{
  "n_layer": 25,
  "d_model": 320,
  "n_head": 5,
  "n_kv_head": 5,
  "head_dim": 64,
  "d_mlp": 832,
  "vocab_size": 16384,
  "activation": "swiglu",
  "norm": "rmsnorm",
  "norm_place": "pre",
  "norm_eps": 1e-05,
  "positions": "rope",
  "rope_base": 10000.0,
  "rope_fraction": 1.0,
  "qk_norm": false,
  "attn_scale": 0.125,
  "bias": "none",
  "tie_embeddings": false,
  "parallel_block": false,
  "init": "normal",
  "init_std_qkv": 0.0241,
  "init_std_o": 0.0,
  "init_std_up": 0.0241,
  "init_std_down": 0.0,
  "optimizer": "muon_variant",
  "lr": 0.00669,
  "beta1": 0.9,
  "weight_decay": 0.052,
  "lr_head": 0.00593,
  "grad_clip": 1.0,
  "warmup_steps": 200,
  "schedule": "wsd",
  "decay_fraction": 0.866,
  "decay_shape": "linear",
  "final_lr_fraction": 0.05,
  "batch_tokens": [32768, 65536, 98304],
  "seq_len": 512,
  "doc_mask": true,
  "z_loss": 0.0001,
  "train_tokens": 367300000,
  "steps": 6089,
  "dataset": "wikipedia_en"
}
Each number is 128 + 32 x the weight over its row's rms, rounded and kept within 0 to 255. Layers, rows and columns count from 0. Numbers have three digits each. The size before them is the row's rms in percent of the matrix's.

# layer 17 MLP up, 832x320, rms 0.0737, rows 45-116, columns 0-63
097:157202162156153200112104142110089119128142131128101078141076103148180074130086184071102206150131093076160134145120061166126123106095150104060095103130093108119108098122148108121131152141149167
096:121066148100093094139109160117128141105111091097085071194105130137159138159174124106159122178172140141128059110127145177101123112161118150183161167102057102043218108173103138148123114132181156
092:110101126128127114162129100106116166124107165079111103149135081125126158049102108110182128130120107158130111118123129107176087155168050100124086121131138122095156081119074129133147069155135120
102:112076105116142118126138105116143181156109097092084124078103123120138123113154124179135192084140101133145097095100113131140134163166126070120121124058150123126071125119082173112121124132126108
105:161156148147127141130106192106102146073121170208147127126115087145144152191130157091079095134196078052192165125104164095150127106157179162136083173134183106096098075098104113155134123147164159
095:183199150166119136186123178082139116146142107111116165132110108118107074188084152121149080174099065073128137123161087161079134155107117145151104115164109103138104167140134148114087179122186170
094:105118129165137144146120123180090122127106108132118133133138121170117095139145122140157167166156174192125126212208174105126094109146133154069124130147160159100134114068102097137144086160147169
101:165191087156123182141084147165111087098143118133138159150132165121105112165183112112131128119086121092158149091125081136131130180182122086116149076158129140123081142185151172093182184148084133
087:110159173161079150076126080167135138137117115138093148039176098130176151114107110136115090109115131127125167106110139107173123159127121037098135103145090112064068123114109169136075142154103129
101:132172080133118136167102114133078140165121127158144122167169161133130173088062150150140104162138123151078111171103132153111138184167062135144175139121132143160179110093151099102092168114178116
101:148097105077104129124137158129173125104109157164189088133150178136064075114131101159181072134121133159109120123123104144100148203138122116130168143150090097053129116098161128148078036163117156
100:134122150161135153106128194137116131085139133171147159122137100122112106132121117054121114170101173120154129154089108119144130131079135073144077122107112109110169119101172132114174156129097182
094:154143120188089066044058103159142074151112084128100124214095101110119146139164078139092133076147107134067185143100132167128155071095069100114110084096176135149176147079113120120116205128132164
096:121101107116175071088127139171152158184143145132127132153154123063052153101087130133117112162107150160138153103128108147130130128117132088129149162105117090123093197123081136146114140163138119
112:136109106096156133169104174133164176116209089089104074103143141158133136143121108118192121130116176145106133135184102081143156088115109033041168075139159172128136139096130105180175168114186153
105:115122140126172105095140143147099141083141204102124151172149133107131166188130161059154147128148124096128144150153128137179067163130096138131239196071140166194101112129157131129074100120135129
104:122119165113101165129117112146116159117166177120115087111125098097214107123157165101113183106151109149161090142121129155083099103149102070142125122069124163150178090112103127108113093105120166
098:153148129123157155158146106024140153113107107112145181115108154135091161092094121145118169128127170121155105125111127132114134152113098176110116154175105104132118146147119113166072086126105142
104:153128139105164072078114150085126115095169126098065111146131142096114128108123165115147164178164101185150119159140071175105122143126096121124142126160102160127222087079158142123128042111152148
097:136126083172122143149168161079167126095132148120059106090168158087105098057105102137082142136177123073079080141070151121098190122179148133128127108071145128131096074103144077115127162160093140
101:120088163140118172079074087111112189106087089163133116119121088087166203140134106118108141129099120159133163165131100149055140125115160149155080167160092118118114128130151175084086170155119106
097:105126227100098184135141154113060132146157168149109164114161149113121164158112094095103151063171164096146066070093163166096158095149094160118122138130126139157123119139115149120158127148076145
089:184153106146091119115137178163101122110152176115136086118099140100141143153140128158122163163129109175141081158209145145145185163175144106145187074115102185125135120157107128137164190189145073
089:109185111183161135110165130175145178082179139093117143116158095151088085151079172137143119124159120071100151106109106115188120126111100174103149130126068135146104111112156169115156168173108120
109:138115160079173066136174105096111136149160164134149180119080157146106114123198110105159099124176176128099134159163140139162077127134128142112125158089143128134145131095100190087050127051150134
109:110087106178123108148137130108142146106075115125065136117137172068185120141092134146138111092147147105118124151102112101109068107120067144132123070132104165128157124143163125150201072074115144
099:134101093123130139105112144081142133114099118118165144090145167115140127092109152100163057147109110119072150131116125123079118191177155142138103120128143139129062123122171117176116071076184037
105:104165119144117160067100092138181129110138162111115108079135135103144068145076196092120107199175121146148137147156100125111121094162142140147089146168146156090111137139161126167127112126097143
098:114142145123172077164142096149131131221161133105107159104145141107150113125121121114063099068124103162182162171100173122106135149097140179121105117107118065167132139167092129098103142165073075
095:121138130183115103144123120104178159172145140183100122201138124118111088054148177102088144139102129142183108073142098153153164168106186136108141153112137174124170167123145155168140091134134143
107:141168123154133101126148108093139090163172124170150103145140112152125112140161150092154112068087128104132150093143136094178137110137121147075182145072117083089108175193082175100168107145124176
099:090144096069152116168139150113062094145151176107112149147166172141097149095108174130143093115099095135085136181100115048162095179106136082107134103132137169158146106106112137104130122124134110
095:136109220084174170136126100156108133128093104205161149095128151139147154134151134164165149079144134147152150179101136102081127098091161102139149105113100131097118109113142149140084114154130097
106:140092153127107114159095079132202116099139079139110100155146075106156172137121150082084138098142100129111109142157133130119131115119104102183117163185126153157126045126178120090120167197134081
098:168146120110121125184079145108119138124175139143100137084148179146116166160092125100113145165199107153154221152155141185130147169081116106107104104087133090157072150072131142160092068148098092
109:126107108142102057091117149148127166145113153115116139142009102149105171142198175134153119070098087120115117151107101166076111112157126053085139106120181163102150140112120160130152110153127114
099:070186103164212118155139127105170149125103078123115133068158116105153153137184101176143094125191127067157106128134134081164157163150154117164165133147132135095134112098092067065105128132073131
102:092171127112194120146198126077163140151100129102169085144078153190140155147159156159136150127132117081104153121157132109156116133111107133155140110158158069095122114172156158154085086132099142
093:099129083132116138100159107155107128084166092157124123152152076143109156071128111140173114111150187143138126139135111181170102082078156170138208123040115112078076168060100192113143121166138044
095:087144146134144108126109080155124164154090126128131091183117148162120173176161168104103083129141157158172124125137177100161147122140119130113147125095133109151130169148098143044116090141123139
104:123119148147116115139113092128122126157125183169126127034140161114150115143117165102088122123072109189087147091101150153155102109204100083116127148133138080135122146154110039128188142146121113
096:153149184128098156138105153132121124138174138169112106104110124066148124121080135111171134127103114096142078111134099162142106140047127138104129118159106111103144109153063124084132130100105103
105:157149135125105113174143115189081128137089098077100144133146188139193152104157187118117133156144162163118119098126157151116153133133100108148160121170127144079127174096202149131165166102162099
086:124114105150138126086155101133157140119109151171122154095142093116114080178170180123084184139111071149154128186093123172118123142184166182138173114052128116148136095153174114109118134137082217
100:089124179132174120085073094125122171180166121144141185150084069116124131143193142123120069095107109112149082160165100177186112141138126120081147096090134148126093125135083103186091074055060124
096:149152127164120123142086144206160097137111188134180093155120070178122109144112142083107119124107142126160081112165061116101190140105049072149156087129150098127158129064104100166096070160095163
098:130121184108125110056165169161116107156122130152141085159104151118219032097105143108148117143104101105111145171141131110118071180101077147151104164124088147184171160119133167068162101174110105
102:144105135093118104133138098203125116108092164080164115147071148161104109085127167079083125153098111155095205120122095109132110081138119108221112130164148148185125160167140163141161097125072141
103:121092105121085128132099105092102136129134097125117102170167170114133155137126054128106180154177170106112146129093151151136116140157144139206129151113108107150132212201148141130128060201172078
096:099147104188126109148219136143200209136147121147140141105107111074107128134106125115119161111141139193124086095135134192104128114095202148132074105138168189171085185159110152110099108093159150
109:179139139105059151178149181091106139140109171109172133150119168142124130157111139163128164143095121126146083164162120139109171128147111096155134039106107078134177128099105122152123127199100116
098:133164112165103136094161121133147146134162086142116085091131100188154150092158124188100192176047082117146207101143113129126102063084092114070129100102144139157137119090078114117090179100067095
102:110153118114161141126098155159118108143124139095169129118144148164118089111119144123143112085160066088116131103097093132108119182083158154150181089115159147141155159145130180124033127207131162
099:132078151209120121072127128106134119108100116166136157148148124140080089107070148118167169143148152159127131123117154096130228100111183110104111149132104143107127173124057177110117092073166110
091:156086132099080110157121061108180138141154141158124100137113130125134141119143164147198107137124143164080159142135122102087120131141108142069070155113164115137159187089174163101094113124197101
106:136184122103092112146144074136171122111162093122113090122149136106143172072105100108096096129132180159125145143075100104103149106144098106121144137119181122142145147166136153104097185097130122
104:126132081104104064171128165212162156130118177065099135138164139198102126152132158104070182121119141170169094161102152097148124152125156202154162091166095102106128103151193111109206090105122193
110:095187148129164114169116163143114161108093152168142186145124131163132105145082138174174108164090158204111123097111156160114114178086085107178140151141144146056131110138147157152065140125038142
079:096088113136119161141140119158145123142113072140106145069122103086115065088161190125094091197176131104160126158153144160144090165109114125117096142154109159137104151080100123112104132176155146
099:154141126067149115129089135120140179067119140155157123109077091130157145187145177172086156126133120164142079134129125163105126135175123106118142095107114119201088141150125142080076179105082141
093:107153118138127031130102088130179144111136179149142171081190143148159122162132120106143101125063052129196119160124088152087165128110130147144101131147180161132144116162131175087131112142119088
104:118201164178169109150112174136100125133119121197098129144109112132122132133125098137164127132177084123177175117100146084131152173127158138093118156142142087123118132175125124099142122145163156
099:135179134139131170152127089161148153096013107117090081100164119086122110189148128121099118089146107159129160124119194126048131161107084144086082181090073110130147141059098110101095108153125082
102:086124170126091113102151188143095104136128160068084144135149125168159131119133129100127089114123055136179143120144090114123116160117120114120158104144174092192137163103133067133148122127146081
105:129126116130150106119182134158110114113086117116100122092086150139151075164127191114109130117134103169102117178113162185191151128069145133156149076211154188120183096111092138127153125093142104
102:141121130123143106143106158157154144159109078174106124127124120133141072123151120127082161142111108157086192100137124158071135071101162105104095119107145086139142140169133078149103200094126141
092:155110109126105133119095125179108178131121125162122128156133138217124171124063131159139111125113181142146142079141092150166191139127149095186128148139144108090108168089176138089095086063124127
097:148156178129107199070121138079161190125132165129186143132132157052087127166115127123159102118123115130103098116108175126080123214143138150129118125130118111141111169157124090143128089118066138
101:153143194167077119151122108130111162166146141174135076125131127126167077214139086164138084126141101112088148127085155109122144162158138184134151180117149172084131143115128077124135080144144122
098:118134124097132119156105100113081099101143118176183151201132097130129134119099103113168113165189093129099081136095102133090141100129104108088096102189121139116100138109136134153162200115118131
095:164139114155153116100134098151113147101157187141199148125109141070051073126145089125077128097134066065147143175134107091113134133117120125115124156107146191153101108103127136178168149153182139
104:147107132119100109172158146138052037068165122116148119110188186081117162082136154112169083115099116078117145123167107099189130161111127144159132109074115117110129125097155205166127137143195122
# layer 17 MLP down (transposed), 832x320, rms 0.0427, rows 45-115, columns 0-63
097:137168164098141142114115143097105161135160128162086113145148133162132130109128106101124162130102135127078098147064171116131120124113202153153117131127154164155124163109132165111114138160103154
096:133147125145122130114115144158182139175180088149128174155099112126119121128159146147172149161152088132177115104059084094147121132072140158162086098078079143169152098108110144165166126139156138
094:134150098138099107115177128160140128108126147145189160096153134155140056128129184172089134141113144059123142114088163172108120103099131166100173118139110069095139163172194092091122152131113184
101:165156170131120167154114074105171137118134101145117121115164075159099091097166119115136128106171142118132151141097074174113137137045129114201143152148104083118126067122127074128090095148064159
105:125112146081126117146108117122091151155116118075162095143140168149131127097120083120142094111120189140127100133134109125165154099115162149175132100146081190075152139067118106140092127115168073
095:115129098125123054093131151150088129160166119095137110127138130147071132144210058124051168129101098149141165125123117130131160120096124107069072137119127098121080155156147114167127156172062141
095:128134080096075100069090124153093182130152095094143081076138125152163138136121110117090166081187124169134131046153062202150148154110141130131143114130127101120112126203097113133186138108065174
102:117187144171102180117120136144137122145104117117108135189096131075114083167168119244109154102118168120153130152108105103195088083098147093050092131090123181152120123114068155083171169136129081
095:123100141110082069135137179077164136144139142153162141136191120095140150102115106128132128100128039140142113090096189124078135090145127149122140107057157096124172100098170096082131137154144108
100:096099142123161114088122134097137166112109078112159088145149160096172098071129125110116127116120164131098126092130102091134127124143122144161090147145120165103108112164166138123130115150107143
100:083158125161096137127160141127124144143168148099132095114174144116131076062153047084160193146199120150104084164107157115103136089120128088149114141090088158069144132128105122068137194071192119
095:089176088101101161073073103114119156132157108147131102125118092103113126117125165172159138165127168077160065178152144158088088127160121194158149090178134134145096113149208084150132050144082186
090:111118089129190156109144112151099131129192104166183093089158127071100141091136120128142140098136104152191141110097176156178143150150136147111155125135149176131118081119073087142115136145131159
097:050161137187117106120116091132159154133180092135084132111170067121087121143171129144098086137117075115156181113173146139140172191142099109106085126120062087148127064110183117162096114143111142
107:079158145107155166139087164137105242132113129086112140148184106164176096059110136120220194114133105142178104111151117143121141137079120131122188115106168115147171129068134119136141122116157151
105:172145078152174125079134132119179075120102133095118137123056125123120110110174168074131141123112163095063185186169164070133118156107158110105162162131114071128131122125160097081094084094119102
104:111108175163055144118108060169080139155160175117094135088124127112171113131134136220110091100115137106145150129124148140118094067128093077149120122117172108170120173147129188128114170180179131
096:143087123116137123125100139140156182159202125089119180147177163168139134094135109187164157097107119095161130169125191119133130173130163144208117113118102154139106100175111163127110110190127204
100:154057097083072130117136195165147149097161153167158103142099195103102151101100154174155179172173156165149169095143129127158147128131117183125111164081121094174133154123117125141097154094118104
094:121172167096145123102121166168111147081159113129161157133103118165129119145125103147116138125136078106194118124135114122127159147097170119077139091112124082117136143123152128141187127075149159
106:113116135096153179104097104111105097103122101105125038147124042110062106116107097129133092167159105188148152158117101150127083115094156152148078112116088121089135116126096151105142126135187106
098:139075102147083086103116155086084125148131040167174123117136169139119139078152094159135117143042109141151132147107163144125158133133128121133159133115106134167084053138149137111069118103146171
093:100163142144189140122190148117160164182103146155125158161162115153120148124112092130090103099124113108091165077135137142182078107123148114105074137085144095142143104093163187090088141097119142
096:111071135134111129161070147119126133145128067150099132148140114118060149108128127126122124133106113122147149164187090202144203137146127097189139093202086113130095120172106093113141123066140090
107:147103123123066084115112050103165131107112149172108156113089149151104074137085147170064166111119068097120132166191139135131136141115106193138149208191117066109088144133121160095144136172110131
106:137178145172140170102131081111057110123168081180141118157157190117136150155149129131105123073133185078166148092049138116135102090111147161127141105130104077112128095059140125154157147099121096
100:177088192145133137141100152125184140101083124173119115176127131126136188158143159121131165153164167145088172091096116138147090115143087111120081076146110066140110072148165131106115116123145088
103:098148116144117106180123089148130143145113157129105086027116144132140153113110155127118070106168096117109119204138107154153107149138117148138123126108148186143125143121095057149133160111083187
100:126155119143134158146170138112155165174067124100150093101117138069136050081082093108147114140085110160195160128171098116195085109145070083155067163165145152138082119106137102121150198081166124
098:146111164141190086116156125144143077180147144128097118102141103149134134107069179119117171125130145156188140170142116110132161110157170096061085111087127102125138114146104108125111139112136081
107:168172141104137110144120163143123111147128146121092098147117151153097086115152145139116139138143102134160199165146165091206206148177154083079136134109165074076156087150097117137147106104115189
098:057130146101087195142105125128047121097130101122131053180099121130123182071165148109146116195083132125119149177136053130149122184128138149139150169081143141134082165158116119144185151128165139
098:136151090148120097079121204107146127095130129121119103157093133081125120133124077076110150161164144123121136118156137181155145157165141107152081177172155119125179072114152105088120132165154156
107:061124112159098099156149091071139091146168109115121135139056197154155140140152159125120093169153135097156139097143137105091150135142148120100092105137104104126101153148146138114125098086099109
099:160130081157084137068164141127075162138146074114091114174154147148157098092126074165118114081113147072109088123129142162192115126143105126109157168191163161083135137142081131145096179151122142
109:134156145144134104099125145102100131161044147098119194132142140139149244170135135058083156080116127142096173141159087138057153153116147114165058129126115068104174135157137158117119174117159086
098:122118122194090114106150106230135070158118174158142086124101065150121158177121134108087120104125085119087155118112133130076083139097129140194141126149156137129156157099164150165124151088151120
103:144170168123081146109119120214146110113169130162117085142162147156137089096131165090081109168093149162116166163186158123181056160158134136155151109168115151145159079119107176100157162124190179
093:137139089139096140055108132151131092088111102110093102084090149179111105153100175141117161093173171152105138117183106120093077159102151121114164150101159093080159161160090169097189162146127134
095:139125165067137131193175157118104094120087053172173132145138141043125147165104083118113121150124100043196072105153098115133129112072144136162105172158133102081046104123143145152169125151150151
101:081175136152110192133168160159089075162109182072150194129158169118140049140143135177144088137113105110187096127133125122103137108104111112136102099100132166116164107136142135146179128137150109
096:093132157092110116096129149089195145096103077110143142150136112144127137148110105099100090105207098165112130153156113164107084155096110108146140152119105156091087163145192106102098138107202145
105:115137109160198092147160094090048184157179148104143090126099125077123115132186121134111113148120119140166093099123108125146108155131102104115123189190122199201165155119133154116113197113138150
093:120124057146097167155147128134109074139107101069122125134126181136154149148074089103116109135143162127142148100138156138111096097106139070127134104129126140171133094134123142113165112143131079
102:105119118136119143092114093151137130136108122062127171140164119109112090124168147113100117123136135108101129121147176119116096152115095150177108164118133081173080137133100125168134059106115068
098:070085106115126129153128187130125131176146161138177155139071150167096142109033162134132122130151178122138126123134118121167098096127156109098119047164142158092062175188113137143152139146149135
095:130103101157107109125120099120163175136108087129099163084135135093115128118151123164111102113194140132093133108154202169150154162115144138186148102060088090119061144180092123106116107123111165
103:149156174135092129174132106121149130121071092077136202079129115127099170151145127116072107127128127099130096125134129153103105117115115124107052122059140177125151176143082139158108155146089091
100:150170129163102146109141087115097143141028154114162086129134111069112096117150166139090101128100144093124209160140171138145133119145116146125115159127170126078130167105147106128060119124135147
098:107169129161123089127120125107135103097203103113116081119175148098159122094154149162120108178088208117171173078180089138118118108109161138111084127076093124168133171099147126096086130115135143
106:157155152086082127170143131099100150158029117095119159167131109104095150119085097157134158094132118110169141100133122126162138077178135098097136117087184121155176131130163181130118142112072114
095:079091151104134119111137125153163146229106162177158181139129168137162098108111124172158163126166135081079090127141161122115187111104115157167144107188116101107068179127155167120092093135132141
105:107085140097078148091116129154112181163177158097086094178141108138133133162141150125118127146145070116107181089112101162119122134107129145149184168194167112121165218074118090087170154099082126
101:187139174084147153080121136143136148096110148085165152057078124091088162127125154119120101175089137130144150120155078138095107129179123120202148103169093116149219097130106159084106178081170125
094:114103131104142072112136178131149141141109100106105119192132083143121114064106155181111123099181070072131139149137136145122106151079121181176137139147140100081100095154157136133153136107135117
098:134132150158162103137106153114163163121092183140155146160193077118125106082136112116115117118164150148114143108170115142139066084099062153090172145154092160212110149127140179105132111126166091
102:156125155149163129188139111157144107096069195086096128145097126092120117120156101145156124077114103152090215106167166094076147150081131127121075156110216069087128125114190184063125165187113109
104:093151122118180094139183096119160166166125125153120103118156114124168111147115110161094113117125158153124125163154144233077131140123101145117129158097177153075181111137120162177101166138083127
085:125151128129123141127183179132180148123113117138144041114123142144188098182102082134121164095134152128145121170101173131155131168170089130105158109148118113098113115173132139172102108127086124
100:155154143155055143094111121139048125158153180113088168141101129133072109167164113112154102117161125149240128101154180082127156130138109167109094160094175115183119157114071083114113140152113109
096:171065141108156154185145142090105182067137136178094103137135118075169128121102082101104143137174098131059106131132108135115133146158116104184160184159133125123096096115149123154155090088156200
101:112096113102122133169207210144189118114079169214121126106111144167071088101082128154165187189167090145137156134165155123128143167115155145119132114138107135098127128151184130046159105102127159
099:144164167072103162124122105152151092165144152135150148152166135086152152125177135153151093162110097123134164147133135165139102097090130100141141032166105139132137116120092162108137063114068144
097:142143128110129156073147117215100164089171068119098111204151099142108164149098162131124090149120127151116163170137130086055121123079176099106111112114076074147154200133151116068069125124148079
106:241132060147100108141192120077089089154118153117108087090087115154183149158121150092064098139097083109129099145086129165124233106063124121135131125124127079108127213098133092101141111149172126
105:130143100164142207113127171131124124070191131094114178097127175136142165115096122135110133131147117096171124113114137131146108157176152139139154164160098168137172121097150155173135137155110071
095:102159158150091067115140130138124090146115145097128192132114128133106170089131142153084152148151141102166183122074093105158087112131169108075108125137129186133134163134052109162205067137142148
097:107155102134131084184134135064146129108118104089155121105143118124201123123148122108161134137207112133095079138156107128178115113085085105117155159146109177091112097107097138137168085112106099
103:069144181138109133187133167131098122107100141130131107102143090149155138133114120125075092176086065192147150121113086142126129128146151099128126141102187149093105159161122163158071092112122103
099:102157095109119119142156214062137138084103133136126215142124149100155152147123147149126140140165137073105119156104138145085146160147154111147108096133098127162105110136094134122043159113074144
094:099190110150114174155116093124092119144077121086103120202172153153188118147054096179092085169069176113113132099124068123169075128124127109132141113195146124096152144090116103144069116116110092
# layer 17 MLP gate, 832x320, rms 0.0689, rows 46-116, columns 0-63
099:118094100148111085139100159131089123129106139118103123073134143119140168122152101096100143089160122111157115084149203173103154142132095114110137112087131083094132089117117187132137201129138195
087:132154102103124099089135176107147071133086091102081092116138153152085044128101123135079111121111100084139164075158158167159172112135184104157078197177091072130116089121144129168090127119089117
105:114124093133115091091108155157097147083176127115112135085159128114086130041119129105138114144122142160171159097149098097131130136116157146105112121106111126152132128144157107155093145131103129
105:101156082148169170091158133068143157074209141111138105093155118091151160121139167080150162107112084108141122138118159126143152102092138148110151108128159159223143168141075121120110157170105178
098:132114150137172087087089168106118173137167102122120205132098118247154107094133205124132132108172172137102174207110114139222119154124123163126139157121098113123140093102172068150103128161175102
102:165076148086163127255049141068116158123114103154122155134119099121114154099099126148101092100151116122141165133080163152060130060105130135117086147106141138128152136121120154142119135140162141
103:129064125104112114154098100145104130174184162071150151123118097085135162119190222144164172142200159176179142157147141102097088157136086141137177055112203099072208120075149079191104151118124154
094:144151137094110097129114105108115110127127100123101169177099118111169062115170098111080129123096189164134137122185132135148102080180104184092137098090200136121119125184117090116093159099094130
100:109204158117142112140152112127141142166106156079124222172128154136086188133118116175106130170151126098155128131141170136114113100163176142147093130078152093120129110119139157140056107073123189
102:160099120182123106125142111107169131094193163116099134168116124107123092109136129155163089111066112100134142127161142100115130100147128140142137176140186169193190086096106150140104123139159165
095:125093125067170155140063111138125077148166172159088068147151108154121138125162087174103110131158106089110103077116155111120154084149163170136131142134118148103159116117123084195146174146085117
097:142139133127186134148136107078114102128121148109060166072102087112145158111096208128135141140056107140076104124147177123132111097125222130138173073187116126162155142182141126172128141162136145
099:099139176123151149115088155183255119159103172089151112195144125095147128141160108121116144129132166077086120165067133182087136127125118093089154107096129137132123090127153057147132130158102152
105:080129159147186145098117092134081085095121131167116132112127076047137141134126140159103133139131125135189140105100141151134158097098179188146160085122140135109097092133142114140086153130081068
106:065103084103147118132127174156090125187174149073197102133146106167115110151121128116163193113171138132199097147157099112127134122217153137092133149149142139148126125166107144096109124133200122
102:090159148138129083152109145071097158120123140156134185164077109095175102128073101154146107199168122097071097106107106150162134133079137133061128081086162124107133174041115052126186146163152173
098:129091108138120188072182146115070065162107209027171104131104080153092092121102168129088160122128162127145094159144107122143113135152132150157106165144060089071093128010160138130110133110169115
102:125109137143158155157116143149194112096154117069097188123118102152145154097140077068191107112161180143088144155117149171128157132070147164129122104086160112156124134156145132107081119120150156
098:148160101134140081086159142173056144122114175100221119105100171144133194097124117126109097091104061108103164145129092118142114137101098104123187120144083110104126147098116143128144133195086179
100:134109163149118173117093144139181132125169176129124109075156129127088137149140135153185120092130113164157153130101204163110116087089106141094098103059119115135142176151171180096044137085132122
100:139137151113138140142089212095179090071165155143089144154156192114100149084142089142136162133116146126083121193190144147116178115126094066127157126141120156120114058132169153150090147102174107
095:122063092149108105093093072057170104128141111132111128110146105084149128149146132103144092154131065101185062172075157149115139143186127105079149167169170125126145117133166126140110132128162096
097:150150099125160123109203093118134116154148104136146166136163042178168182138151162122139166114184144095182166134118159106175162154116162110131193187093134084142145155191178130118118110154142113
100:182163124116123107121173147085149122104129130142127150144161143176046206115191102058110084102096148139112092107077102109174121108121122154093156146093123117071163120138127151167114140088129074
104:148114110100094107142168119135147124138158163102099138131101138147109112092137082134137129112136102112183143139152141138135147118042134140118156125129152111130129127119130124175134109175107192
105:107110170069127128192134188067155139109170154094074123154185156130126099090135154124132160149166108134130118110144143172101133127189132104127146048135190102104123141143130114194117167168142127
102:140147084161155154090112130085163132158102134090102106091133153184192142121127126140129093119127140122207122125182152130119112113069159140123134115103137149104116103142161144154113074121109173
100:079188106170151157160111154120152161113143158060144080125171188098110069126116112148129108135081140171123119174169146129110157087072112144087104114110132148136138104126082153128113144134174113
102:180174159169103124068114173085092134128107120150146120126081129125029156149152144148141150082137183099113136087099067153117121130080114161149176154180102136126138135123115102153131109201131147
102:122148138125077115104140161157144080110140091114089097073145172152128214135161133118130133139094147123157146154135087138170102099195160150141151074145126119093139093144177088017124181103117123
093:112111117168126155127127131130118158176113163133144123083097102184110217113167125071122125168110107118150088136104176159163159136128107102168180105127121164082104220123188158134197118139142157
098:130124101137108179171086117167119151081126122129172135098077117095111028139157221089173076111082139122178179197164176172114070109143085126087152124124129121135153134112141071102082139156113093
102:087106162110098137133154128146182133179160145129108098102115154154082147095175135155105105130100183167154105092162093125106102112183166121085104109097110156069117148108095135104178130133205161
097:106074161081110158137174123102109164148190121115076214103173143110126185134112082146165162106097123151147096125131119126077134153170124109069142158179117175181156150088106139126133144067083136
101:140141098130079126126108157126119143077129158095169162113213133121108134167165105042113142092146164103113185168143132218087163092131175080110142167071132076169142102111119193114091118115088158
102:116077121159147100101139125114096137067116127131121117123155132144118144101104102110198156115174118200136115149109155158076100146147133140212170114145140133185124089113101106121168128154083179
105:117113088071093171164132137130144173171160130174116096140154129170141175175173115150112146135107146114152117152096115146135168132117147143123129151119081112131146199113111069120156115045203177
093:097165029174118127122051146099135119114172109152121130053110111131128136125077073127140077120178131127131162145126077166117129101159124118178106146151084106145186109091112128065134134152084137
098:147182181135148078094128180149112161134143178147136123098160101117122124143136088113151093089113142097165120125085132133095153168086199173165113064122169149118139178136064103088062173125116135
107:128173131108103079073064103093101147156146124144140160106058118101180117129118098141151178100106133075135147113147142165138114159115118111090100110132091110168139133155133148071117120117132154
098:159126205129167142146163162110096162135110120126107137108144112149120178130137199112088061115127150096113109089116155130154122084127161132098120149136137153187072110167080156093138079185126151
100:185177149157104070063099180131051175096112107066148140183115151187127111163090153159154104171085144121137070110101063103146144092127124202195128118128149069126142096087108119101066153174185170
091:182088098103089081102104120080078109104148084128056142154126158157112116093126144099147137142090195132135121119117133112133167151097136116170148118167092126085093070139142173149116080125142177
103:126080143176171131095100118079171028137114146057088099168141132145138109104141088190124138095113104174169149137129095176136126119168086068122103137137078084078084135158160161057114158157114099
107:099078112176125144158095112102152102175091131157088110061100135094086129139125117176117144202026115121081171138110138140158141125163134118112149164125149152074133142148124187152113121117083151
098:139153093142139159155131207035138142160118183135100113163143067113141102173082119111141079217089152109091176130148104081180135146081141141194115088130115101176100087181112096132119173135141164
107:129152121142076102131162140127107133104133089086177146101151160132080127159111113128180137089149147115091106119191158178126068118138068147075178088142098110096155102072153089235116121140165123
100:116125110120132136172184117113165084110175135136142099132157104118138121104160104145085196142177148125167082132062206103135107125116136121096134127096117137091086101070142147156140102135123075
102:160124137060143173099111106105130128106082152086093162147137112093149136042185099161108084128148156120109141130092142099146143067093168121130175149147144155133114075086129066078128145119196108
103:086184054124175134158159181060099163103098138099073100076113156116149144145128098157171149143104127145128112137099188103161169136127159145147089120127072155160126104108101175121120174105122137
101:092103136118172110066168136140115172076087114125178184232092086107128151157113129162124164128112162163163126156092136123199192141178143125175145168130131085149115101108146097115135137191204135
104:172161076093129210188154174124134083105170160127134105106150102162180180139159044097139123145126067075127140085133152081076104139103152145108137141126138089095101158122122107107048155178107129
106:131136110112080153135124119088092133184144053124089134097094110159139177119068158106108113137190190107111124082143092196159099097132059117073158058085156134134112086162137157044130163097080135
092:119142123155152170120062107145157146189173145151135083138139115105123125144078108115167087167140207142058089133117159102138140101115148118103149094122212080170118158074130158118096132174137144
100:145104100160162133172221112129068137117187144145121086137155166124130156149140220165132143151142154119099131169122152179108150146120105112174128128132160118102082143148106133161096120246158114
102:169107152092121144133159165115150167137101098103136149094112095140133082138140116114063148137146138137100129042140125126126141112112191124130162069109127181070160132156145168127099119233144136
105:101114169149110143160135157150151175076143173146089160114159110065163098129093171097120092071125130163134091160197138158139143139115200155108133146097168107163037128117097182101121108123119153
085:122154086158121149090201140110074135140150136101080099171135084119143095139111065118082149112140095111171097190111101133046170109115064134113105141156107151115150102189148106161081152165085082
102:188067130114105104105075114143069113126141141077163169121083126149079148145110145097167128132143164067099126092117108132114165136136119168161190125123171162142122115136137139138172157111126113
094:133138135102086132159154104112109166116016160144127128142141139119148131111164138114140092117119146059121129115168135164060080093138127153139137113181172140151136069122156137170115125105137164
098:152143181112169129113048181085104134103149135099155111123107066138125150143148117190129087110130090100064101109138120117200138139136089158090111150127169161161153157088096080092168096126047135
100:179143136095119114132137125146165109128110169122139147106065130197135152134065182120175124133085097130060085118120163134154042117167131162111146128126144127094100150102117166122136170124114141
103:149171087140137065179167115186105153111171092092102142141116152095148162084174162100141142131165093096122106101145165108149029107118145153165136095189170107133093125135123120099086146115069111
105:137136107097110168177071167109137159130118115100173141109127178147129151108174094193173168057107158088166109117188134142110124088139040159129119121110047092081158107116169112152108124125115121
094:099200154124114164121151162091118147167155205145126119082109123138116157085132124150177124133084153110183225165137179139153119144139153199151119115156145156109142121089154139126122111042142079
098:144124169161119132042142194114132133114099132124104131141111104116123094178150136179085141170148127105075064118150092162113150130136157124123110094158136079123142110090116128093110101116110145
101:136086144162084105117103119150084116135125164106108109191137170099192125074170133078126136118064111129164131131062123104103100133196148120150124113114147142147136157131084118112142141123132065
099:136126116168140152180143181101114130102148182102138093143113196090034125115149113120111107069141178173148101130098149150085114128122145071058134117144141119141133140027140137149150170121088135
100:052141156106086065139137180132165175109131167116082126076117125077140121103195100113130117083131115129173148097142156131130139108173133127156085171117086132169158113091158147113093138173103134
097:100167119181162081167130170138193097060169127121121108160078109102128145169120138155160100130186067155135093133147127092140092107184141126187121185081118137170137134129114119082113162127127086
103:149214126150104088079145156113132126145115150109139114095176104102148197129064163140160133167150153141115167168139070146143169120159133064126147176059048114159127100127132140153145114139083110